Each number is 128 + 24 x the weight over its row's rms, rounded and kept within 0 to 255. Layers, rows and columns count from 0. Numbers have three digits each. The size before them is the row's rms in percent of the matrix's.

# gate: layer 13 MLP gate, 640x320, rms 0.0853, rows 151-217, columns 256-319
# up: layer 13 MLP up, 640x320, rms 0.0765, rows 151-217, columns 256-319
# down: layer 13 MLP down (transposed), 640x320, rms 0.0662, rows 151-216, columns 256-319
gate151 101:105117141104132120177127122146158160110116126135089165128158092153119181164130125124119139121091132125103184096144143099100137137169185126131137132134161070130082108143138157139108127125119138
up151 099:139108138146127124084119128110148126115110176122123099109120124123087100096103148141126127126114114153168075129091143149092115091138116156144152085141090147097076145120106100092159127124075134
down151 109:155099156123112165157145107100129104137159126138156103139096093124125120127162093135097132136121125112125152099131118130104152104134105082133119140129148124100102118164154169116115097107169145
gate152 097:103108153138140108109143132151113132091155126104110107111155181156148160152149140144059110139119127118129148164158138147154125099124106114131111114120142093104136133114138184131130140127112131
up152 093:172142094163116131156092119085101133154100132122139099103124160153113134146134129126167162118102122123151171153179142129119100142133148135105107115121145104105151100130087142118132163134177125
down152 102:121135114111148120125127137154094102143092105167108178092167173128128115163133153113105137083113155127137150110145115090145135115135124145132088166101136092102142126136151086120125122118111157
gate153 108:115122096115110131163119092119113138144124111132134094151136105119157127116140148121139077171151145146153155115133131081139140076131138096127103120176129133100078179164113166147089105104141092
up153 110:158123098122121110130099152121085120173178100088120106130105119120186159140119115123100102149134137168139119111153146118120172137161115117118126126166112144092078160153092182122109119149126121
down153 102:124058126104141115118141150151138120135116140142110156082096135134140130125129121141109165154131129139147135168135138158115180068139109109116136180115123134127134097114126110101143131121103091
gate154 094:087113159138119164136108099122118143123109132112144145109109148112111159142133130118111120129136180123139129138079123098131082118138116141098135149141158128115150129150163136140129136127079134
up154 108:119115148157127170151126061096137163062132064134172130141136133101147159138150115097124104194165114172130154119044122125113115157149119130118185136156146108141129089151154127150107098138116154
down154 106:104138116134088106139117139152138151099125128150118144153143147060124125100099143105163154119138119101143128102135167088103090180119175130130139134153136144099176101100145118165112196085106128
gate155 112:143129114165128106142075075112144111092094120121172108118148145105148143167130144114136137128122131142163136099133090070145113132115124115123172126120155120165110134104105107137107144157197140
up155 107:171077128095116149123147086111129105084096130163147149137123132068138145107132143078096101129097108098148128153150121114120151145143115080094116085136132149132100149139128094113142128162147143
down155 115:145148111171132120091116149155118125156156128058154112135137117128146087144142140123169135107157153116103148137126133121138120101135107125173133117164124114101135148164114123092100108113100109
gate156 101:106175147115155138171100102129106144130111125102130137133119118127142152117146117157144127111101119112164135151107082167131112089136121108111128147137130129129115108088099153120084093127141103
up156 102:145122136110171106141135114138103110093116120134091142130101123112131134130143107105104136147111123084150131128122088195129108127121153134095120152117086091127111109128130121152155092138090124
down156 094:066140137155142133133110135134143126154132114112121119144098134142103146137145140113146132109106143112164177139127134085159161129125159132174115132150096133114165122096077129156093114093144123
gate157 101:126153177165145146134107113147126079111110091145132172159126085105160190123168141135165157131127099134169133128072151062145130073147134111114150149137149103137147121130107117132087160121155071
up157 106:122134168102143136094138121087090106094123099130141118087133118130080146156134101121134158119098134135150100155101124138118128121133189106105102127134119139130162096144126108095139139130118149
down157 108:116140116109143120103150161095138161149131133120154137145119080164157122120095100135134132127102107121109154098128125145118097156096111185106139088110095131090098120165148132115112120148136082
gate158 093:133149131133128143123130117107139130097096165130164129097109116131109104133153172126173126142143119149152121127159095104108171080175154135106157130149187115141126072122146132149090146118116147
up158 097:129130134132140157162116129105090137183137125122115124178148122120128125130101103094104129059164104136138077126152133153161119185175093111131113119098103112139095161122172125084156106109117092
down158 097:118141129143100120086154112137166072114125119102155129130156139160117117144132173152121126168157121115137131093120142150111136124151108117121109147136149086110136109077142127147131141130119143
gate159 085:117123137137134154112135131143140139095118146140111156142147138120096147135116138073137141099150128122154155109159107154134097123129127163094115145151093102125126119143102150101136140127105115
up159 105:102154134134157128101148178155139078098110159108145152127120159129095155122108136117144111105177131111167144140144100134149092133112121184115067170150114125111116115120117114133113170128122145
down159 101:101126101145171155119193130091156107146126142145139131137106151134111150109088152154198113134171146108156112108111128102125153096105128148114162097139171105125125126104123140143135083137148114
gate160 110:139130144116138126114128123153132083158144113144110135142125119079134189140145143090119122146130163094181131122091077116126153180103128130122131112128146122152118119125105120153088141136151142
up160 096:128140161149109140126146133131107174134163161137097142060141102158133112119135159133172106102137103137123101136171169161159144152140114132153109123130146067128105105143111168095113157161080145
down160 112:135120133127138110105094144113108129102083098121126099152116143143179093180139123138114103161144107141086116140121074092171173081117137135161115133098124162155130155098162134172142128120079150
gate161 102:160093110115105129132109119121164098128138139137122114102121189150140108105102137085120114184117120152127156147188124108111147091136130120120126133158120110129142110167098124098116108119177137
up161 102:091130149160159086168161132107075134102137140143140118163089092133128118161123139147143122130143094134162103127160134110168100149155096099134132117089132168134099104131110149113157142131088080
down161 118:157114150140136140110119080089149092125125111131115142099130111143105131129172118136176078126113126088140100097133158112094129150154101132141141124063147125147148150157095148135112122157112148
gate162 105:125142136145157139146121114131141099171122111139176122135110134113142142143118105159125162151158134118125111158143100123168092175157138129113101097133171155119109171108101130139121096126113165
up162 093:150135139165118071121144154152128108168147134107161158127134135153097128122127147111151143124134142115152154141107204122129171124101130159123100129123117103115128133172087135121107129114088103
down162 102:121138122120098087104137141133155121138115160107139097158131107135146114146119165124099111145092116162103123148088133133102130118105141148129107126112120113126112130099146110142149137147129077
gate163 099:125165139160136058104148146144105148137130137079146120127106155136097115124191119115135124100138095126143126167110089160157152109167146122105119130156146138137101160121144149109087121121111164
up163 108:145169141106144122077144142140129106107174160098167123129122102159176123081120165142168093139142143188116129156081112099140149128092119119125101121158130121117128124136151125136108139158128177
down163 099:104113099127137137139140119094135130140132129123125117168156143107153145134146082118122145105170117085150141072144151112127111124147127126145118128130109160095083097182126130102132101114140110
gate164 106:108156116135130097114148142097078116096129123128107174173131085118207100110160110148106160077091126119116143116097098165155132104114143138117152081125120141097090159126143136131171115147137164
up164 108:121142083086153176122152133123155081145121152175111123117140127091145126156100149086115132140105115086164139161088157153131090111155128166110142123190138122093144131166116108140144131149093148
down164 109:151138168093113137139124112181101159183126123129153137098150158178097123202089122098131140150128156121118102150153130104104098150150100105125124152123120103139131111150134178106122151107132135
gate165 107:112129131144164112136137137120140101138144115135123148113117093161149136128105109150097158144190119124155144128107166139149145145163145133128208144149133113109120127145147120104123128126134122
up165 109:167105125100136096155123142137111103101116126134177157144142129138170136080124082123100126117148146145139122146139141110131121163105070134116124140102153145118092155162162115118116168088116141
down165 114:147124133119104111125102178156120133130117112169156113144142134149157136131148116122132116137127088168126077141148134142143162098166183140162100090098113115091121111128096146139145129120123106
gate166 104:149146132151170147121122136130098095115158154122121131129109095163128147171118092151140106087155145127139124155101162123046164108078161109130121118104144135148103118110112112120153112162126110
up166 090:132131104157148112125127130122116084114152120086131129126113108109111120132151111150121128111150164138146085148119155120089168140106123143124139129128094133157078135104134132145095144150106096
down166 112:103120118094124140087131095144152144157128136150117135135146136151122132124106149155104131096139177165137106094133142134168113113120106129118162132082150125137127100140122106152122109145087105
gate167 099:121121134138122115103120136138110132070100095131114095149097095112116116101128159147156086138117135129114148137149108107134166117111161165151144142133124147123139135118091126165114124146158107
up167 087:133121125157131069114117173141104107139160148128095125139134154109122171112102125120144127151108129130112109098136091142134101141123127181104110112146132092120117102111076136132142182154143116
down167 076:121099122135138184122148130090145156160098155097163137151156102105148114123114114141124123098149132122141135128106121118129140119144162110146151085155118123150144113121143169123108117104109129
gate168 101:144124141179136103139123114149088086119133100138170066133155155126115139154142152060137102117125142155125122139150154128105113128154098137146099141122111121138121131134115133103101105128138176
up168 105:098148152121086139098130121176105130125131112110131144104161152100083131162079110075189122132127118148130091111137150128137124110141128127146108122182146053145120083198123117134131140122154132
down168 103:139125146136153133107155149123154129159127121129142134111131105110123070120173162168105104135128134071131135141127113132114168130093141102147141142142083166097121121097140095112138159138071135
gate169 102:141152143104135081089173133113152162084110106190126126149094096124162113128117096139115113088149159154159134101122157141103123125126170131113156122129160128141089146137119106085148125134076154
up169 099:128115150066138113126114121086150134140130106135162065113162158094107141096154130174099101150153140148106088211139143102142135147115125133130129098115172136126159195128131128135091159085153148
down169 100:096130103122145123109136116146085178091096107149142123132108157143150138104130159117129127165126105139114140110125128109123091132136100124114109171102138094148096103164170106110084131128109117
gate170 088:114119126131141132113139149168126147129167114137108128104133158156118110064136139180084125154112153136145118127115137150101144152118113113132139125109151122150137161119083084078096145114149130
up170 089:154100130124128117118133135141149104108109180157126102128089138112181092113126106127116100142134103138120115122166134160114142157166122114123132143085127112128143119122158129142155163100120147
down170 100:199115119106119136117119124121122133164138112151162122156103099171098142108118101131119126124104113110148112099143142143114159128139126121087140171108105173155144140149105106113130124173115166
gate171 100:143130121155129144037125148110159147117171107091108130103129107126161132142179130161144117142104147136135124155113081113128137102103097133083131122129119157124111113114155111102142157166089152
up171 102:125126121144139138118148122135159117138150121158125154114153111137149112113130121145093110162116138162158087122136135132113086162147131086118168123103115124108073168133152117089117116120107120
down171 100:151128155185135177106120154170110116142136131143171085100113153140123100127107120143175147071115149105098136136110088136118137140121151114090136139148137158120135140125129141152113130169125155
gate172 095:097122163070142135176101114130127186081117164104086116132147125121126130158177132162143099163122124147116133164121138105110168099115132121151132120151174112107132104155163162138163131117078115
up172 104:104127151126135137155092093094128143148137146130117158138140168135091113131118118175126176119113141108138133157086128075172163123152135121147142125171131114111127168142134083128090174067121134
down172 107:087122117097116143165107137131162151105116155141138131122089122116106114155115117134172156142109118104158156152141120137143175107100086170113119132127131107133117111110092109115122086106120151
gate173 106:120130136157128116146151116116150148106146123135119117151129134146105136100136155164103134150146084126103136148121116134115114087129130107121138121114118138107137108111133161113132150119097064
up173 098:132122148153079181153178180086140129123098132151151120134153130143115165115139080140142110121146121138132096158133131111143147123152157156123156106162093118180138135120123120118074152136115148
down173 105:112159113118105144105135136149132128070157148100128091156106120134126111142109157136135150142120136079105102103133134182105095124130142137149140178110141117109136129128129149131116152112175118
gate174 098:133147125143125113124090110094122125172126101163161093142112110140128134090131125121113103110141138107164135084108150123116179168132137124100139122156134172152144148151147136105118098069134148
up174 093:147101127127163102124105151096145117096131109099129096090113145120118129107117116152143110146160159131146106155168144091088105150149087131102073172144164139132117115094132171126102133089141156
down174 101:135130162108140120094144145153135130142174157091128161085132157161115109133124172153141118112102109130102075141117162120148141103095127096141184155121104133108117134146107095130132124155138133
gate175 093:080111106106115146114134116132128156123166114137103161142148156127106141121146122143143149131148101137155133204111134110156116142128127128130155141166142126092126124129119121139128145145123135
up175 093:123130135131114122155137130122126162104133073147147131130125125106117138180127146119142139136143107151135135142070112119149149112137122136107128132167136140122146127135138125141104128138121110
down175 091:104114143147143140144079135135110103136119161125135160121112120164130108162093158132109141107112125114111128105118139109113124170157147116162109144139151118137107155142122118094127136110122132
gate176 103:136148102140123106136098173098143155108146106173091137068106131104101099107142105129135139104129107071178112136130114135119147151165109162114150127141176148131146157164144171107097144128172161
up176 093:139131118144131140108145104117124141144123107093140088152126148153114164145136145169124126137127145170109124153153142140148114134130105094130153132102121125129081100134082112122122123119102110
down176 080:115139127123122147129155136122133094143146108095139094149151093126103110120107132140096123099055144137153168121095085134144105126146124144153113138166088115121131112114125146127095055093107122
gate177 100:091135143155138161082112090112086132085100178095109128177166140138142173132182125095118147132120151125142154135121098160118174101129117153105077105135135107136147138130134126112139153129154100
up177 107:169120122126165105099151125160140095128146119128128103066128132124130097115147087143130179140140127116099148158144121111140150112155120070129139139165129108161161149113133156148136141152125137
down177 109:113136136141138121090114127076120104155111147135134105154072124118148074168091103104096119166120105133119097160117156108091122078147155108130119097075139114141110107144134134133131140123135117
gate178 092:106147137137138086115090125080156136106110124151135169112141118089139135138141111168164117151109152113148104117128075111159143127144177128103110148153122130102145124083137138122148115127111115
up178 091:133136119135142135110104127083147116082180159102145112072097121144123116124145102123148118165127095129153091130096119141134157135147153135182115159076137131105166136127152119163123093136106133
down178 097:136115104124147113105157136155147168130114105197105133152142121125152139160092135138077140168098110132151132107131110109151112084124131143094097123139137097161109131072084107111139164105126109
gate179 106:130134105147159109129113132083106136147094115133116167086123111133131137133136069127138100119129146113157149154101143139111101117084074117114140139121127172124147124132124136115162142140139092
up179 099:127163133132135115139141124149148134140122130113171165145140158127129108132095164110146151108179138087145199116117145156122134126140139152083142142152108141131131115160156119118088133124155114
down179 095:156086128117124133119155136137135124108144108135138117090136174114105152117146114148142116128105123137154100138139160132111126187106127094149134096110148160104121108128160136109131081159136129
gate180 103:115057098147134167110128114076142122160155105159126152107157132127118111115139150130089149150090129107122107098128140125110125175169160126120136135112145170124134120111107150116129126105122083
up180 102:088129086095154176092091056130179134127137126123168124162154155165129135113127134134191132135122138138151114101150113137128156142156156129125125104119137149131111112117093105123144125084159123
down180 099:103095127145160113095091183121116108109130154145090131149144128085113173171137128150111160142108121170135131125132122129124162098119145131141140131134128127166112113169126162132150178126179094
gate181 099:155138108105133121125117124163164139131110121144136096096137153143139174086158148120142113148108140140155147101106096114138088150084120136141118127146134134125117111171103109090132116144156121
up181 102:117105112094150136114095138173052133172136137135142102130142140177098050111100119130115128111148125116127142127140148157118111126160142142155144116110127126101132117154184126129122126063143137
down181 086:142143115145140164138124104112146118145104134102138133095146129100126141093116181145141162171129152114121159087127113122118087126122134075098106128157140121148149133117121139119126121167122092
gate182 096:133151120111181124105116125133145126103143101161096158154108118130124121157130148159135129131154101134125096189096100125148141131110152154132141093113143156144092125145102125096102108106134112
up182 097:111129151137176102124123145119124130101135147137141143142101139164159140141130125202126162136139104119119141167137092135181148124110132108135103085123173164068086110110127111149120100096119106
down182 079:163114106100137146111111104156151132141132097141139157129150103118118113140137136062131100132160144159154138141136139100109139127169115125115127145146092123154135121124143119118147111130091120
gate183 107:145081169126134132137139140119094152122139136166126156086094110127123120105153086110088145100096157145171092107160142129163145129130088164078152079136143155174102160120084122099123138093120144
up183 092:126119139147119126086141151162116149125104117141125117137131140110101113153130173163139120142165099133124136177099129119144148150136161131148135169091099157100167141118157150153151129194139113
down183 082:132144122124109120157132135141187107132119120120123147108113150102116119169140107126093165138121166114113129124126130154116116195131119122099101072108113123137076096119099139142115150086115120
gate184 093:114120126124146119100140158152135130140095135158129081095125134111122132115135130161172109127112130134121110172150139153133067119093103113112074131150062153146138152136142155144149120125136165
up184 095:124152105130151141146136128139147107129129118109138174151150103140139086117155126108111165151095123085161139131121115125127184106154157132145140110138164114121112139086094107155139130119128154
down184 087:145102186174140141088138160134143097142153158119157153120106103104149137142115157102121126065140102111134159129139116142169133175141121160125101104140157124106080116137099152147100099127136156
gate185 095:113158164137148128075130127094142130111131128120168161118137077143144079138118128112145102080109104083183155124084140134111155081111145124132092158115109142106126103100137138122144100106107116
up185 101:106149121127120153100126159089112147136131147109131139139149137167122126141154159146152138129105119124134129157087184120158131085175131123118109121132139106126141116162125080092148177109081114
down185 113:127152136160142120146146126124092099135122162137080132136131129160127126096117141153130127093112144123135153077148099085139136137109108121160169134119140145171150148116124154135150137180122108
gate186 102:191123140136129158136126163145143140113111111136120116114124166165164132103126174099147108166130100176110138131141148172085100159129118093116118125088100148162157140124153127138130154155167153
up186 107:136132141115065160142090115128126109125138179110120101167135146124157142157144103129141148165100148078165132136164125159132088138113137097124082108145163149100128152137106163134125127124143126
down186 112:096125133100153138131158126169159126143094113158159103156136131107123113147125107127148132141150131134161133141113121124086133147112166081136125131105116127140165156137120093154143120116142095
gate187 082:159143124163118096127131139098103118106108121146126115182153083153126088101101140129137119099091118116113110083089151109100129105173109153149111114051136110101137126109133125114133122116114108
up187 098:147144116167117108122161162132091134129127121181107101145137110154111053122112165124160117106078134121095117117107144110085110097128107151151102132095117120107143106088142133110130130139116132
down187 092:163103126101136141148119156121118139158123093131114084135106162127175136130162139127191146131135102172124142145109122151121166168139124133148138118127144139151157086118138125127110148185162125
gate188 106:118151081134162137141106113107141155126163140117111141127072149135110150141116126147151135137140133133150152125110049127152111103125114153124144107133181106156130107108127096139152112129128121
up188 101:137137127122123151121133171127110125122131144074163125137097176110142153122128145167084120126124104138089143156167131088137151115149135102089158119149101138116104101156152124142129147158082117
down188 116:146103089105139155130124130077139136135146153116149112113111108142109138167112150129145129138125172102146105111129090104136118106140078146202127121151091114135094091142119107157136122123078101
gate189 108:092120128102141089184147122115086172110133128136123126138087151115150089122130101080101138148130131139130141104172092117166124186152084134129139113119177124157098123117163175120165141120108114
up189 115:161126126160097128078120148159131110133106152119129159131173132092112167155147118117123107094127144135121150151099159156118093143138143111157116128117070139083136114176141130126118140142098149
down189 101:143095141125105092121148093105137167129147118167107140126079130126146130142117060086162124120138133145119102138138110101151134140129124124117132081124135133163113152121147130140167135114124113
gate190 103:121122125125104140119130132143159123140123105092166096082101141160136126144101112124128102124097123191078120159121095144136116114119118107130092144128135136124108175150128121155113103096131095
up190 094:150131127145111153092136104128149164119110101141109113139144124103121156132182144108166122168131121131179112102127173085129102145176135118102145116135123096147159100128145140127130172146149175
down190 105:156128142136139106174148110153136091140114110118132143131134137068155174082082127120111159143131134099172128110137150110116115145158140145170135140127165122141113129145108135129140162151119111
gate191 103:141132158085165121123136140133152145137129112077118125156106089087176116151149154157111142143187118079134134130131155119116152130106119149154116156137100130143121164119126163111142133171107177
up191 096:132140136124137191134095115153141128140149119136123110091159146155094152107156156134171106148132104100141125127126137139084116138161151081107149122134145123127173115151112113098145129131135102
down191 106:120111147149113167140142072123093139114141131139148125129085141171132135129078063130125109149098129165118133110092120090097068140085108113129152123079158162130112124117143155127104137066113094
gate192 100:178124097095141097108161114146146129150132143175164118123164137154116103117127142115146098129139100115125078185094131110136163143137137194116124142139163138112148101173136090128127112110109132
up192 109:131100095108135168106103142107128126102121126131090171119127174137113096124142147143122169067158134165139112096175108112120134109163142140137146184124113124116157105146141117163111127146119159
down192 112:115127148135132107150149151131140131133139113131139099106140169151107132142095138104147118126134147149115168171142139123139144128145153157122118129153148165137076134094127103118135143097184163
gate193 106:163179157078144161102108129097153116078091095133163109163109087149136164148120082127121118097129172122156124131110092149103137133117108147125149117118174118164131144108151149153098148114070118
up193 098:116141159126128142199140121097128101139111145132125131147099143096143157152171123126122166101143083128133129155110131142114076153161105157110109115132160127119090149102134121105137122176095129
down193 106:110091143147136131111089116133152149167150138135128112134162119136117135132113118155139113124141123130127114167139190130081162109135119140157159112110105083093189146145150103079158107145127119
gate194 089:078111094121129130119144131106169117116129160114115084118128125161123104115125156132089104124138135164155094136188097080128116091118115151208109097144129136128114106135106118138149152146134087
up194 101:073097075096143088178156161106160138144122147150108103123157139141108099158119120140139126074099103139154121097174139110156101114086079177149116114156092116118134063103104161117159151118128113
down194 092:121161145075169125141101134140135149143156073146097150111152130122064125152112117141178143074132095118182133150091095133121175092059128105112135136144114120135142082155119155109133161138142161
gate195 100:124129133089112101183128120134130117133109135146145129162125115131113134124146146119119131115128113160164092160097068116118136151107143111114164139166147153097178115116117129161123154121163149
up195 099:127090123080097133117135138103119123108147131131136124132129127130096121155141153132137072110103046167136115183080141156151109135169150136124131157099089129112101112173155140154089156117079138
down195 101:129111077137112161114128124122107154131093101082126129162154154127153127113125097117137112140131126132118146134099130107144122143100127184137150139139150173143133159106100169094154137102142115
gate196 092:102100182142119130126117120112126141126116117128103110133149104130145130162116099139133097107153160159158137134147164166101087094132160075114121096139116102124108105106148131146080120127149069
up196 110:117148161120128168120081110141118113112110156143139129113151099135140145097141163065132082174158103154132142151090142150085104122123140144132122142138099114152141106095139121162177126103122128
down196 121:155097105141122156137120126142120134104083175139099064105095122111138113126145089119100131146129128139093126110096118115143104147126137119111136144113107182156143149114140150144153127125136095
gate197 104:163107122136130157099111157122129129156141107146100147128110136135121132127111123135129155101183072163128108119133143108126174076099099175095106155131149151122129091155177154120141153145113103
up197 093:123109129172136142113123152113106097126130128154115180118097105132154134060089147200102107151141120162138153111175123146152144166073114116127137122112124138148088118151106134153128101157130121
down197 104:157120095156107123154145124144153181115119075105113113147128105111082148167127120117121136165119135137087118134086103142089115130143143162159102115095132162112134138127122134097156149121127164
gate198 089:138121129170154113116109095106110093109161104135093122189137111126127148183096157084119127146144117126146132151119149118128113087125127083058160138140069162113091137137144145058127102136131145
up198 091:109133163097133127136132122146145154161119148155091076133121125105125131104180135116128106122115136099133136106134138107141097156126129152158105128129134127111127036104125154160097155124142141
down198 089:125117112102105164107127100123103112146156184106115143128096153124130108115144102162098143125102113144115130123165131152098140096140166119101144119128107115200118159129146117112100120126134141
gate199 093:154146112144148120165104155127104122088152111090088125137151152144138131148166139129189162132126157146123166112119118084149145046103143155130138123135139148120162159146127116160168138115134134
up199 089:125111095132128125129102163130116126127129144102110151130158127157145124102148118113149145135108117142141137128115127121163119121138143156143117164141139141160144129119153127140127141129131175
down199 099:140166109121125138130138124128119124131135163113124098114133108083096106138112163114141153144142131164120170088158121120184157165146104094153143102123192166129142134102114121127149134089152099
gate200 099:170097173122138109144098133110138149153095138138164119080119141111134153165154127110113088133131107132170116116113159158148096158149138166109128125124116127127081137126101128144092137108134169
up200 100:154104100159136067133118163123130149127121076120127117142149127104109128146133116144123142124146171110114102102148145111133149110162153073129155122117160149133130138145135149159117136138182135
down200 104:157147110117143201156143120121153140142130149138149066177126132140151121121114134158153148116126065122114113115109143142104123126104129148153148098081111095107126122105148095097120095173116129
gate201 108:147109083135126123097082120114174138117145159110132152148106179122105114144156147126143152110151135140133154160075115157164131108128110088137129094135145116114136133135143132172118164142129139
up201 093:137109126106148180151108136147114141085112114141127143151132131139143158076127140180097136114104139148150133161084132076131136116114176163124135090138194158150097156156120142136183133140136174
down201 100:143111129128147110100124109107134119141097122086112154120137146106134136166159154107135102108154123149163109107137137120120124109184137130130112137112091128135122118142116142123123166137134132
gate202 108:137147130108124164144123100131148110163183153146137099144125146141114127086136159123130144158146085123142092135098141149096146158136148131162120099130133089127114129120142101111134085133103094
up202 097:154131144117100140146141113139126112131188147136131138153139174173150121087100158131121147095159133136108072127128139137102134155139147107159166100112128075107144144131117086102140091141112090
down202 073:116104143113156128114092166110115148097083132120069117133111097083113130147142089144133101138093109109129129145134099125161101108109125145166124153112112207105106116137132146143154178127145147
gate203 107:158118134140157106105113134122155160161107095150143114074087140124127102126148129097151170143113138117111153153099111099168179108185111158110117113131138116139157138157184170148142132100138100
up203 089:133141163167156153152114079134103095138128145096128108133081125124144133129106122119115113144144121085148138103092152147064102131133174177119161163145145175140137095111177125105135135156147127
down203 100:098099112083153112144109158156151131132137115158130184089120121091138103085112117101143119086113121135135086171136152091140194128155124105116121131111081089111137139188122134137121131087129161
gate204 094:153162174099124125148131138126125117114137115128119131093104102125102167131136122136116152157139126147103110157149082170115089127141150116096134149138143107156093126106110083124141115138097139
up204 094:090170139134119109131124098137119161174093100114112136113116123104145122114148104127167137131127165143107095133109117131113128161172098147100104147134162113096131131125085097123071130118133118
down204 105:123151076128118176123093134099126134125114129084126184156106112069155151115144093127134081120119119138165116171106158121140106146131113147152122096085112178103131110158135128123142119096122150
gate205 096:120164119117151117089104121140141109139134163138124130125115109164149100111140119142121106157106136118121128127132116130128116116121142106148148153160171131132114134126126090095173137123125099
up205 102:113109126117161125071141130143116123137154133124175069121113099143141122159167158185145133176145058144122145138096115123116143112111141149113146134121151153105121102155129119143159139112071118
down205 104:136127086104122098119163124133149133138159092124089134128133136100138092143141149122127141109098163156146146132154135121144151147100114124136166081151146141111139131109161127143150108127152126
gate206 093:147147127092164118170108147115108106140116109110108123116125133113170121160140132129114113102136129075137170120111133153114114087097136100145140116105119158091131101136139151151119093141147113
up206 098:118179146089155163140103156132126126103107140113092133138127118083169112117118123127132112142133132102081147081100115149135101109125145139173116127145112164083161118152131149164148124129129117
down206 090:178119128107138143135142128136185092140142149132117111154133122082126087119131114149090129119092107136140112119123143111102118146143160105143116114108139152108088127149108135134129122176141134
gate207 090:127090112101134153105068120148135119114115117155111108129146118147137112125135145156119070158102112131089113103149150077101137139113105133144166109096120112152093117137113117137121111119137147
up207 098:143144091140157155118113115105144141134108087124151081135164135136120157162118131152132117149118097158080135111130136084180129143123108126121175104160141115171165117127117160173111125142105136
down207 104:132127153138119176122097112135127088098118135143109159134114141140107109131123113116094073165093178144124143099136123118143068134128160145143106141132131145152150079135130140110151176140131120
gate208 079:144151139142129110118160126162127135101096096155138149097115136144089158070088097095154089188163161113104095125097100104110105121140130140129154114147079167133101109133142135166110128141148121
up208 097:156144138133122125105158132164105154123090105155128144101087118119092129097116099135150122154127175116086125138075101120104130118147119150101172109145055152145092127144112127163104162160139145
down208 086:138099124088140107084098125142107116113127142166071131165105107119116135090143161106131161098110143159123163162089143148134095106131112141119128143143140125103131117149107155135112154124131121
gate209 095:127134133114115138122131139180105121147141125154090081133110106175153092110099128147139119124144125133165138081099125145120165105126132128113143129113086105110139125108131145124054104116086180
up209 087:110107072125123185115154169163124115123169158137116132156126149161160122115078136153129142146132088110154142133098119169107157180113157088100119148132145117110132131081131111094124136122118159
down209 107:190118132136108147114128116105110130143140116138127117112083155139128130143121155092116112115120109160118120103123027087147138116102113150151120146125109097158137126117130154106126113099141138
gate210 076:138103129140131137147175111087097162127160142127132108132138132137097109086118078130153152119180109143128149158141126114152138130108088120078124168106090120111130092141139146145137132129100122
up210 082:138190140139113123106137149151140104158073115120103135115085119151176123179113207158120118115132111152144128126102100128045124109145142101125133109128161102092127138072096131107160116131134168
down210 086:108064112137111156137108121141120109117114124109126149163091099108201106117144085140141118153111128067114109146158136152155092113087152135131152113146095142126111143150175163166132100140146068
gate211 087:110165162135102176104132117127154116128121106099112152136154093146140098156124159114127120091166084128169154111106125095154114097098112079119151141135178129110145125111112132141112128115121125
up211 088:127118105135133114138068166134159082125112156080111143163114093152084094135120151121118099117083164122124151124129147100135100126123131105165123171120123136116123187172144126134090116129173097
down211 088:126136112139114160138129121122161111116108113139093100104130099123124163100149139120120154130174077124139139152103145152160146111116124105099134143129119091153127092125143098128122102131098178
gate212 097:114133146149147122118138138098113108153192089128116173113139120138122135139112132117130182115140093123139107154124139113126155094141082106119159094121118169090132144110138162094132123161136100
up212 096:115177121167143101142158156080068111115160149121128172137143119160150080106123098105092139158137144113135098140173148127098112116138148110135118099121074149131119137101123121131165138093149153
down212 093:104147080124114144116205139112118114104110119138128093124175141135143144124157123089135149159129092133179140137110137142133140142100104109142166113075140172108146157132061117123107159117114119
gate213 085:129161189103133129122164171113188149103133075147125129096149114153157122171139135085135110139112102142160114168125118102095130112125132110128123097126125149161101111117116161096157141130119133
up213 087:118126171125121176136123102094165135148165125112174161096174127132125133154160139125113179138129101135151159145137155111164140171128138105088139111144155132124118103151096130110095093132101138
down213 087:143119150153133096115162105135121147131133088098102126143099130145140097107133140149102109139113152146149113155114134122139137123104103135152113158111129129132150136123108144160105137129168140
gate214 098:124141134129167061115136123095122172114123115118123206133077127095148128129106171140136131116158142169163106165134128110178136130185114162123149146122151180143119143108086145141083152124114100
up214 087:128140086117160132133131128127138142104086140118137108111115146107146113135144103150136113167127126126112134123154144152123163097090122136174137116091133116122112141092158094100121133121149160
down214 098:124142135097121159129128126156143144166166143150133149143179144157154109124111140099161149110118082129174128141104140145127095165125131157099141128161105126121107134124109153082140150155114144
gate215 093:109151153129134162143125120148132052143137148126175162111171119079115147135146133112139136124118131143094149159155118181150132121151117143118122120121154107143122094103111139113128115134115130
up215 105:104179125105127151096119108105149130120103146133143164111135127115176117164144132073164120103094104147109184123139144115129183121161095129139114109130153076151120132118112110122103147108066143
down215 110:139129143111122120128104131158172111110110113088162142127122163104146133135130134128126148165154124192087096149164134069143093158126112143091112160128148118111174120141156096149133129108140179
gate216 103:123113105136102142151136142103142087097095108109103103121152166093116083152137087124102077110149119055126135135168104144113113082062106115154160079112117116081139109122148130135115131152160145
up216 114:115138096140120123076152084147157088130103138131123142130157168124099145083115126130120100092105109104122091116148116138155106107080091080113130127128138104095161067134150093129151137143092133
down216 100:125098157124168164109112101148125174099168110082098122125116106159128141076118137132167203141169126123168144132111152129149110109172141139092127149137120164130126167147175136120102121093144106
gate217 099:136093167110143142125109124193140089114155122093128140110148118156122157135119114118109169128159119126132110118134100144160132105115132128101111125172149100140093120158127134093138169115093132
up217 102:085119115101109088126105117129138078134122118091125094110132117145108117158125139082148116093188126132143135133135123085123090121152142121097106151122130117152135148135087136123091116113152136